From a checkpoint of a small transformer trained on Wikipedia: 4 heads of 32 (2 for keys and values), no biases in attention or MLP.
Each number is 500 + 25 x the weight over its row's rms, rounded and kept within 0 to 999. Layers, rows and columns count from 0. Numbers have three digits each. The size before them is the row's rms in percent of the matrix's.

# down: layer 4 MLP down (transposed), 320x128, rms 0.0949, rows 194-224, columns 0-63
# gate: layer 4 MLP gate, 320x128, rms 0.239, rows 195-225, columns 0-63
# up: layer 4 MLP up, 320x128, rms 0.257, rows 195-225, columns 0-63
down194 098:480542476485529473480516485485467505461525488499487535517488504549470486507505514488469532500501495510533495438528499516500543488511524488539508494511494482477456431477501500460463507525479511
gate195 098:490499516511486532473503512531502534495479516526536470532503531480518503511529476533498463510497524492530513558508520508498458514527474518462446533507529516449468518548459494497523539488463499
up195 099:486472510480502460511528473532498524503473563484540486481526524498491509518525480484460468523528504466487517458495457488523481569494508448493522500508546504482482491512564493475490457466484515
down195 103:483480503487480493522502523509502470515513511526465507515508534527534470500447525476495526507531463545462501515524525468502500466535489487539499476502500509518491498503487518512550490495423524
gate196 096:518485518509502520513475479486510510520486550466486487484503509473493480533528519521501577488513512522507524506539481489463534496497495460544453480534534475474449494551484480547577502497538485
up196 100:490489469512486496494504468516445490513538506529473518521484524436512498497533505475540503481515494468479504443566457509507510511533544510509459524515522484485493514479523519493481497514487479
down196 096:514479510493479513542524502457515525483523503500497516548476498495505508481483474557500523526549528500555480497457517484502571482506471482537491462530487485534467530507555503548527512500471499
gate197 089:484462471531520543455446473517509496502481515521501504511514498478502487481493519472524459511473478518506498446483509499517488494500544470509485453553486485490481560495464520476474458492510490
up197 091:518523533507467546489488486529481493479483471508461492499509468461518484499525504546507507501500480533504524489503509506504469457506545500505481517477508492507476445506454454567485457507537515
down197 087:510515481484511458536469527532520541463490520487531485456465471488525504509502499499490526523459477494466492494475494532495519504474478510504493491492480503505488505519539518500519528454527505
gate198 098:522506491503558470478502515508445491473475498481543525499453501487470528506508522490478524545507506461516504479461470539517550507515506477505489492484494456477479496504518512557474482466503471
up198 099:540486527464491491521515505473504523497510510483527482511488496518503501473497492514488504482529506478510507508437485469497487510474480479516479492469492534510499512541491547515506517530448555
down198 103:547524491480473498489482492460485540514511502477483534487531493434485547514434466503489482499466499495503526523545528532544528521560542516463489531523499516493497465454513438492474507488492472
gate199 104:511477530510525512506528510467489495463464532475495463528507486497486501502478517469459495509528494509496489517503528538471520472456546516495491466574515491497502492518547492521482482467492514
up199 115:492508530472464500461510488507490580503516511500474525474502516463482512498475512486508529485489521484533485472497494546477546556483536461508552501494500523467514514512490529539534507495514450
down199 114:482482509430529465502518502547512482483497504488510514497529551478503531485504494488498528508507514501426447522502470510518506500495491468476550514425508491518529514512471536526562469495495474
gate200 090:468497474528514456509497528515512478520504520485513497549467505529511456524462442512532473523500487520495546497496528503464485532525482531443515458466539538479454488488509524516523520486553498
up200 089:514473490432480465521511473486518499498500462489511477478470505541521516432463486466519437477509493484512497534496480480489498494483514507512522493486491499493480505478482515485505535500509503
down200 088:503534505489507498504497554525449524477488518499472442530488490496446495474480508552533498532536507467482528509508511520497494488488522511498486502466479494527490532500482540504442493482517493
gate201 099:502520542489498513463487504509479503500449510457486530483519517569521519497499550440510541524545510471439469494441454469510499504493524495472469504480503506506485492485500511517469488501464521
up201 100:521465481534473533498525496495525509466512537489522527469510490479466490495530486458517467527471497475491486511508513459463547518435458511500500510480520475483523520516494531477508501548496536
down201 110:474490465486490493508507459483478534518488530472542482497497483515515498520468464456480507492486470538498441469515477475549447521468523480504504475498494466484519498540486472507457468497492492
gate202 107:463462506523501537536475507513506480540473510476494509464497488560516475455513516489475493539476478529434519457477447499472535489508503497503476485500501520529475493486480543495523480468476470
up202 111:476525514508496487493474501503491503515524482519524530496475486503516479474521406504504507486491515487442500501481489519472499464557476494479509511533478484532483481521462465532474514531500502
down202 107:530511530495463490469486506516533462493498458513477447507505500504475434524499510553483509525445469493487527456538522516500490493484490474491441522482490434516505501480504486486536486525516509
gate203 115:517530549489492476518510509528462441492498490506514503519529519468482478481499524537522519484515468504532499494499475506505458523486461487528556453511500533491508470501551474476542479548517515
up203 120:463502548482508518516504484525450498510456510522477544451493481505515564528501509474468484549513515468501511526525514474502507536479543509507488518460491462521488496530461512507502519480511481
down203 110:496481478479503516490502506499503492484504505491575486479495469484525513562473559479520532494509513500533498481434513489503490507514512471522521504508495493548488520500524560551506538493523490
gate204 097:472491470502466510540585505511502522500475540484542507479504520481553506521498491495501514484525497500528535509481524529506508492476496496523511499535528521524490478531530512490474532483480487
up204 094:482472507462506518523546506498503515520465503462483521517529485537506537505454517484472511484491499544523512493507535547508511460456490551483519522465522521532509539491504516479493434517518510
down204 092:503478482506466493501515495482504525504501471506522547467517511512493471505459484565501476550512505499498503455526498524508482546487526452535527533484515501475522490535489504507519516471532473
gate205 095:464494503518503505519471502504472462504495468502458503475517543544532532470480459507479512468547521471457508518509463507497499486469534457511492495514485458530461476488502527467529503492488517
up205 101:489505535525472477478529491495480506530499515484554487470496496459505468493531508471509493505505511511488496500486503541497490527483471526446506473509499480503536502508517490543471489537510483
down205 100:473505461527534518511507493538490507507462561507495475487497467502498521501540536518488543499503507497479503496474503528510485520481499522487494484465487479493524520526466499515487515492496507
gate206 102:485519525508499510493476533489515528493495501493486489477488505475426508518523485511536532511475511487524504490473474504497519493546455516501487545523467493580512492463442527547498533465516550
up206 095:481462511466523520497503507551484512516464493474529539497511511531476532497514491491506520515489531468490488488513473513558488500532543488489533499482473520491501478503536526484496456557475529
down206 105:520507491508512480491475514491471545543479505497516486470493469511510493485445473523523495510507447522470498516517504516469529485456485524495515441468476503488488503485545476557477506490487523
gate207 099:460460513487525521504501492509503528474492484522553518518475524533496507459494522529495508457535442510502504491516451470547482496517500533462550490510490488530505486517486507474521470513535531
up207 098:485452462527522512500453500513491472508532504493524473505509504464489459481519462474472514505437479505531526513454502466489427537489481463505533497495518487473494504492497495455485521516476530
down207 091:497517514489483500532512552539507490492464481572491541473457516499513492500508540513522495511487502533461492498492499507512554516496501480508496447500477499521494515495517504552512452482531536
gate208 091:505488466503513487473543522483473550468487487482480493498506492467454505496513491499556472509501506471522497481530499502504495489481487499523517437500534492513488532522498522497460503481498492
up208 096:517499479452501544536490525494525537516528486513489526501497540516477454495489505497469488514517498485529495460499540533491553500518520504502486480555523503499546454476448476463499484550518523
down208 093:472503501471495561438478489487493481494554465544485525504498504519514534507524487516489521499513470506494524482510447481461473489490505514452523514475487510455490522492558504528524497510461489
gate209 110:450491548501517502483497484503508499488481502482449469466507444505489508483535524536492496513512494517524546492506467510519512486487478478498441516511425482540498487473528479447509552491506489
up209 116:508548504519514462521453521471512459493494496509490520501524476477477542484500515499492485549519514501541557493470509497521532491488520513476481481509478475556522461485516495472480545487430484
down209 114:489495492508492512456513499562480516484459541485479497530524473482489479474465478525475484521455488517508494491486498514535519477441510464510491462493470510505492483487522510491479517516495524
gate210 106:508525454506508490483541488449470540502511541528504509504472423512508489491499540497456499532504507519514506505521495492501479507510485495490485460503487499536499484529482531500528498519472490
up210 103:511522513493531522499474540466501533524535489433491482484515453495545495500483533459502501524448453501501496514516485469529487529540529494498497490489492471547467520524537481486529506447479518
down210 112:487465509552496489496557520495518511511526510468481506513499477514535476501468514464458483518528503515539551493488468520482504514518520488490498491509524498474537491497479498514459477430474461
gate211 098:496496496510520515523457540490485519496441515503517503503519541458473507471473512537473537478488525513528508545501511458542476465489499523512452464510499503509541486522500477491493482505493510
up211 099:486488471530491539477520463466480450506554510466459467464542504498502524457528502501487471554483472518483495541502496489520503487457499490496508486496527495469486505532482476516430498497474474
down211 106:438503524543482476477489487519506444472467522506523504470494534509507486498511549487489526508483492524482548518501508540524495507535455518495509493510539455450522508513507524479511518505491517
gate212 099:474479531512527537486468504513488484497495466428509487463486490523504505495524485503497487477477484509528489523515503463502513489467526476474492480492483504562483500505511498466517545511492474
up212 099:516466500487509480515443561504516495494534510533473524521522461504512508491496509500475485487511471524515542501484482485492496449473471535467516472527506530510481495466513506532488461560481510
down212 100:490471469471517471534464472508502493492503484504535553494481461497521488498522508504556487472512487471511441496506535512494503495466505484468551483505502515501487505545448526480503515488503527
gate213 094:475530518522456490482477466542496526472524501485518507486525491499495484508532500496499525532471518534499481451518499513496457523535490487491509474513511489565500494499499547470505497556512538
up213 086:468484511530487519486473488514493456516491460507485502525488529485484488562509483502516501533490516523491511545466502527533515486509506477515520488542511529498512467502487535530497499475503438
down213 097:504544512505481474476537497496513484485484505513502543482530497521514517511527526480489494505502521491491521472527509461517475515478480489483489491515491497467519508464456476499531519572508501
gate214 099:532475491539503526446515497482474516472489485462481515454463503477492528483532504485522501508517519465471521498497478468489528505478533555494509493580493470496492507501539484523470509466489523
up214 099:488475477507486514507531550514538462496511479516516473496486533479535485520489489460478483511474448528505464454513507495511468488494479508504483484496504479479531507500482514501504527497540496
down214 104:442502493477495507521510478466548496466517450495515508528497480534465505487507488525479494485514518547478443508485490546488530474496490479470487500484557527529490488480492536486493525471569487
gate215 098:507465518475523480498498492513434500470531481487511533489443494491509521471493495474483510472492510513496491468475499507513490504509471445506510492536487496462515501496521486525491491473500539
up215 104:435495538505482462480471485471521545506532490540516457516507480493495496518515489532469567486505496499545498533544476476540520522493519494506490523476528473524497491512477510481469491518481474
down215 105:496565467492505473487504506513517461462496473495515450454488490482503519515467458512505520496490484478497491518490510510510496461477486529465472517483476499539521504501482481487489479513501501
gate216 101:445507482496495484491499480459491500477507498496483479495545522511523506480511546484527572484481491543551515474479520489452488508491502529495511502485500523532479513523512475502535511492468523
up216 098:500532503519520480471499460499477480493514513504459524493511512490508514465442512532510516481518447517477503529481497494490497479506487490470522442449502477486481475484507482550495482505474484
down216 103:552489510553485484508485502504509478557493569490477512477527456512517496531490501482561461497501530532525571466505500504495488478504515501490474497504506518520521459508521466505478513481529518
gate217 103:483468491482502549513498544490464539529520495443500500490482526508477517478518471517541424551548498546512514474479495476524510529496492475530502483497482507489482489545489533466503527514509507
up217 105:478527474548490517547490500508496492496465459548463497493496502496507499533496442483523513513511521505473483520508498505519488498487498519510561474508484478467492518510569480512474497489478480
down217 103:524515531466499518488509485495514498479504521516508514488522485488484529480516555428547462487486465485468470527538497528492495540492487470471478510493527512525490499456467503489517505499516478
gate218 102:513499524518503451489482524493516518488477469511512495508527503504476454490509564472483519480491488502469510452475487525534455510489515482497452466502457535476522491492486494463540519486505528
up218 105:520494479467460468521465502496501487508498532540482527499543470531482475514477527537476501459473508503501540538501526530570504536493532475502484487475481519475500504518480490484496484536521494
down218 107:493534532476431509517512519478505503479509517511523527490436500473553474541474503520506541514509530500486483508519498513450494486552496518486472521507472474571499509482514490484474522532550497
gate219 109:501471533516515505495470463497534501488502484499471463452524479511483507506498477512494539473492558517513514486532488554487454494500514563465513504511543539493512492489493521515493518488484481
up219 101:502515480506497467493515493497540509451474484587475468527537466515511550539507468541518483526465515509511493493452505527498490485484489486474438460501529527538505487505513491495496513526462517
down219 098:448517482514534506479551492517481526486468494483463532492464483466453523467496517487476501495534496566508531511498493495521520518504525510483499528492541500475516441530520524492488524491452490
gate220 100:485509470520528521541557472476487503524476539502505542516477504515486476489506511485486501455483521531554486523509540539466502477509467495488496571486558545529461480523514511495523524452536514
up220 097:509489523491466526476518524514537498454499521524481477509467470465532500524504455442518469500490500476541491513480512508468497481447484527452520496532497507478498533491492500511502499528506478
down220 096:451570514505506545534457523508501541521476504492523514497493508497470527520464481510484489530507489504471520471490469509516447502507492517495533507531535523538501517512487525513543502484543513
gate221 105:487491494470489461504565420494507525471529556502471521475499490494468492441478487421495504487519516476477525514498497498478461516535496477479513460495476522505491520523510464462526478517488493
up221 105:494512503499477488507517460517498522463477505473498463486492526459510509467462505511542473487502491497445492495479504509490470499517488452454527533480508478481539514503509520508530482510484502
down221 095:515502476505512497469521486481513533499501475500466513499491517491476523446510484515492435497518476491509508507516479461497529525505493499546491522480503429441479456474502488522523537506462486
gate222 102:465488502516508483514553537483470481454504508466472536481532443473485494498516478538527464522509536443522521484558491524507486512495486516506504493536512484502488494511523504519511502507477497
up222 099:482465528509522531479452514505525547488516489492476494512496512506509519446446496534496514474513485489478509509515552481509512504511490511522475460472488494467481511543535476516450454457445484
down222 106:490526532511498463499490536441482525486511515479533489503466458500504498491480514508501489484508486515547494465493499515452497515532516487496438468460483482503488467546518493501483528526514501
gate223 094:487465487500475534546492493552500518491464494448483467468447510497492499500568505488499513476472479488470515479476480500516512481530463482477489489478523509522521482529508490443522475486513495
up223 094:524481538529511497511485494506502489484527494548507467476514487501450452482451547517521499485463539489513469546547528480522504480570470467511444500508494530500491501492452498447528513509512501
down223 097:546498490502494555526475494483505513535449498459496514479569528530508494531475532475503521492498497480491528538559481566524506511478547468500540478466519473462490521514482532533518537501511472
gate224 094:484511473476473527471504504479492495513493468510480524513503497502473461483491535501539495481521497505554506485512515523530489489491512471494503477535532522491550483505517555520521456519459494
up224 097:486501501445483505496506527497502515512489535520461492471531501539513502459494479466478484494524471460488510542516497465525507483510498506524467490522476508533530547499508541504505536532522501
down224 100:455479459510513523481509515520495505514514486507514498498491540453529531496535456477524470474463469505522472517509475513479476508488521526474520538498477495499501487500494496492487538465510502
gate225 096:504487509486516503501486509507484509503463533495461485519502457444503503510453488488541522491513507470525495492520493491558550559483489481510494491509488509476488492523476491527490451494493507
up225 109:484480481476491507498493516538517489513517487484493510478497484520449486527484479493471507500564532522514486526493490505493528532535472498530501510470477515502528478512522541494499539463511483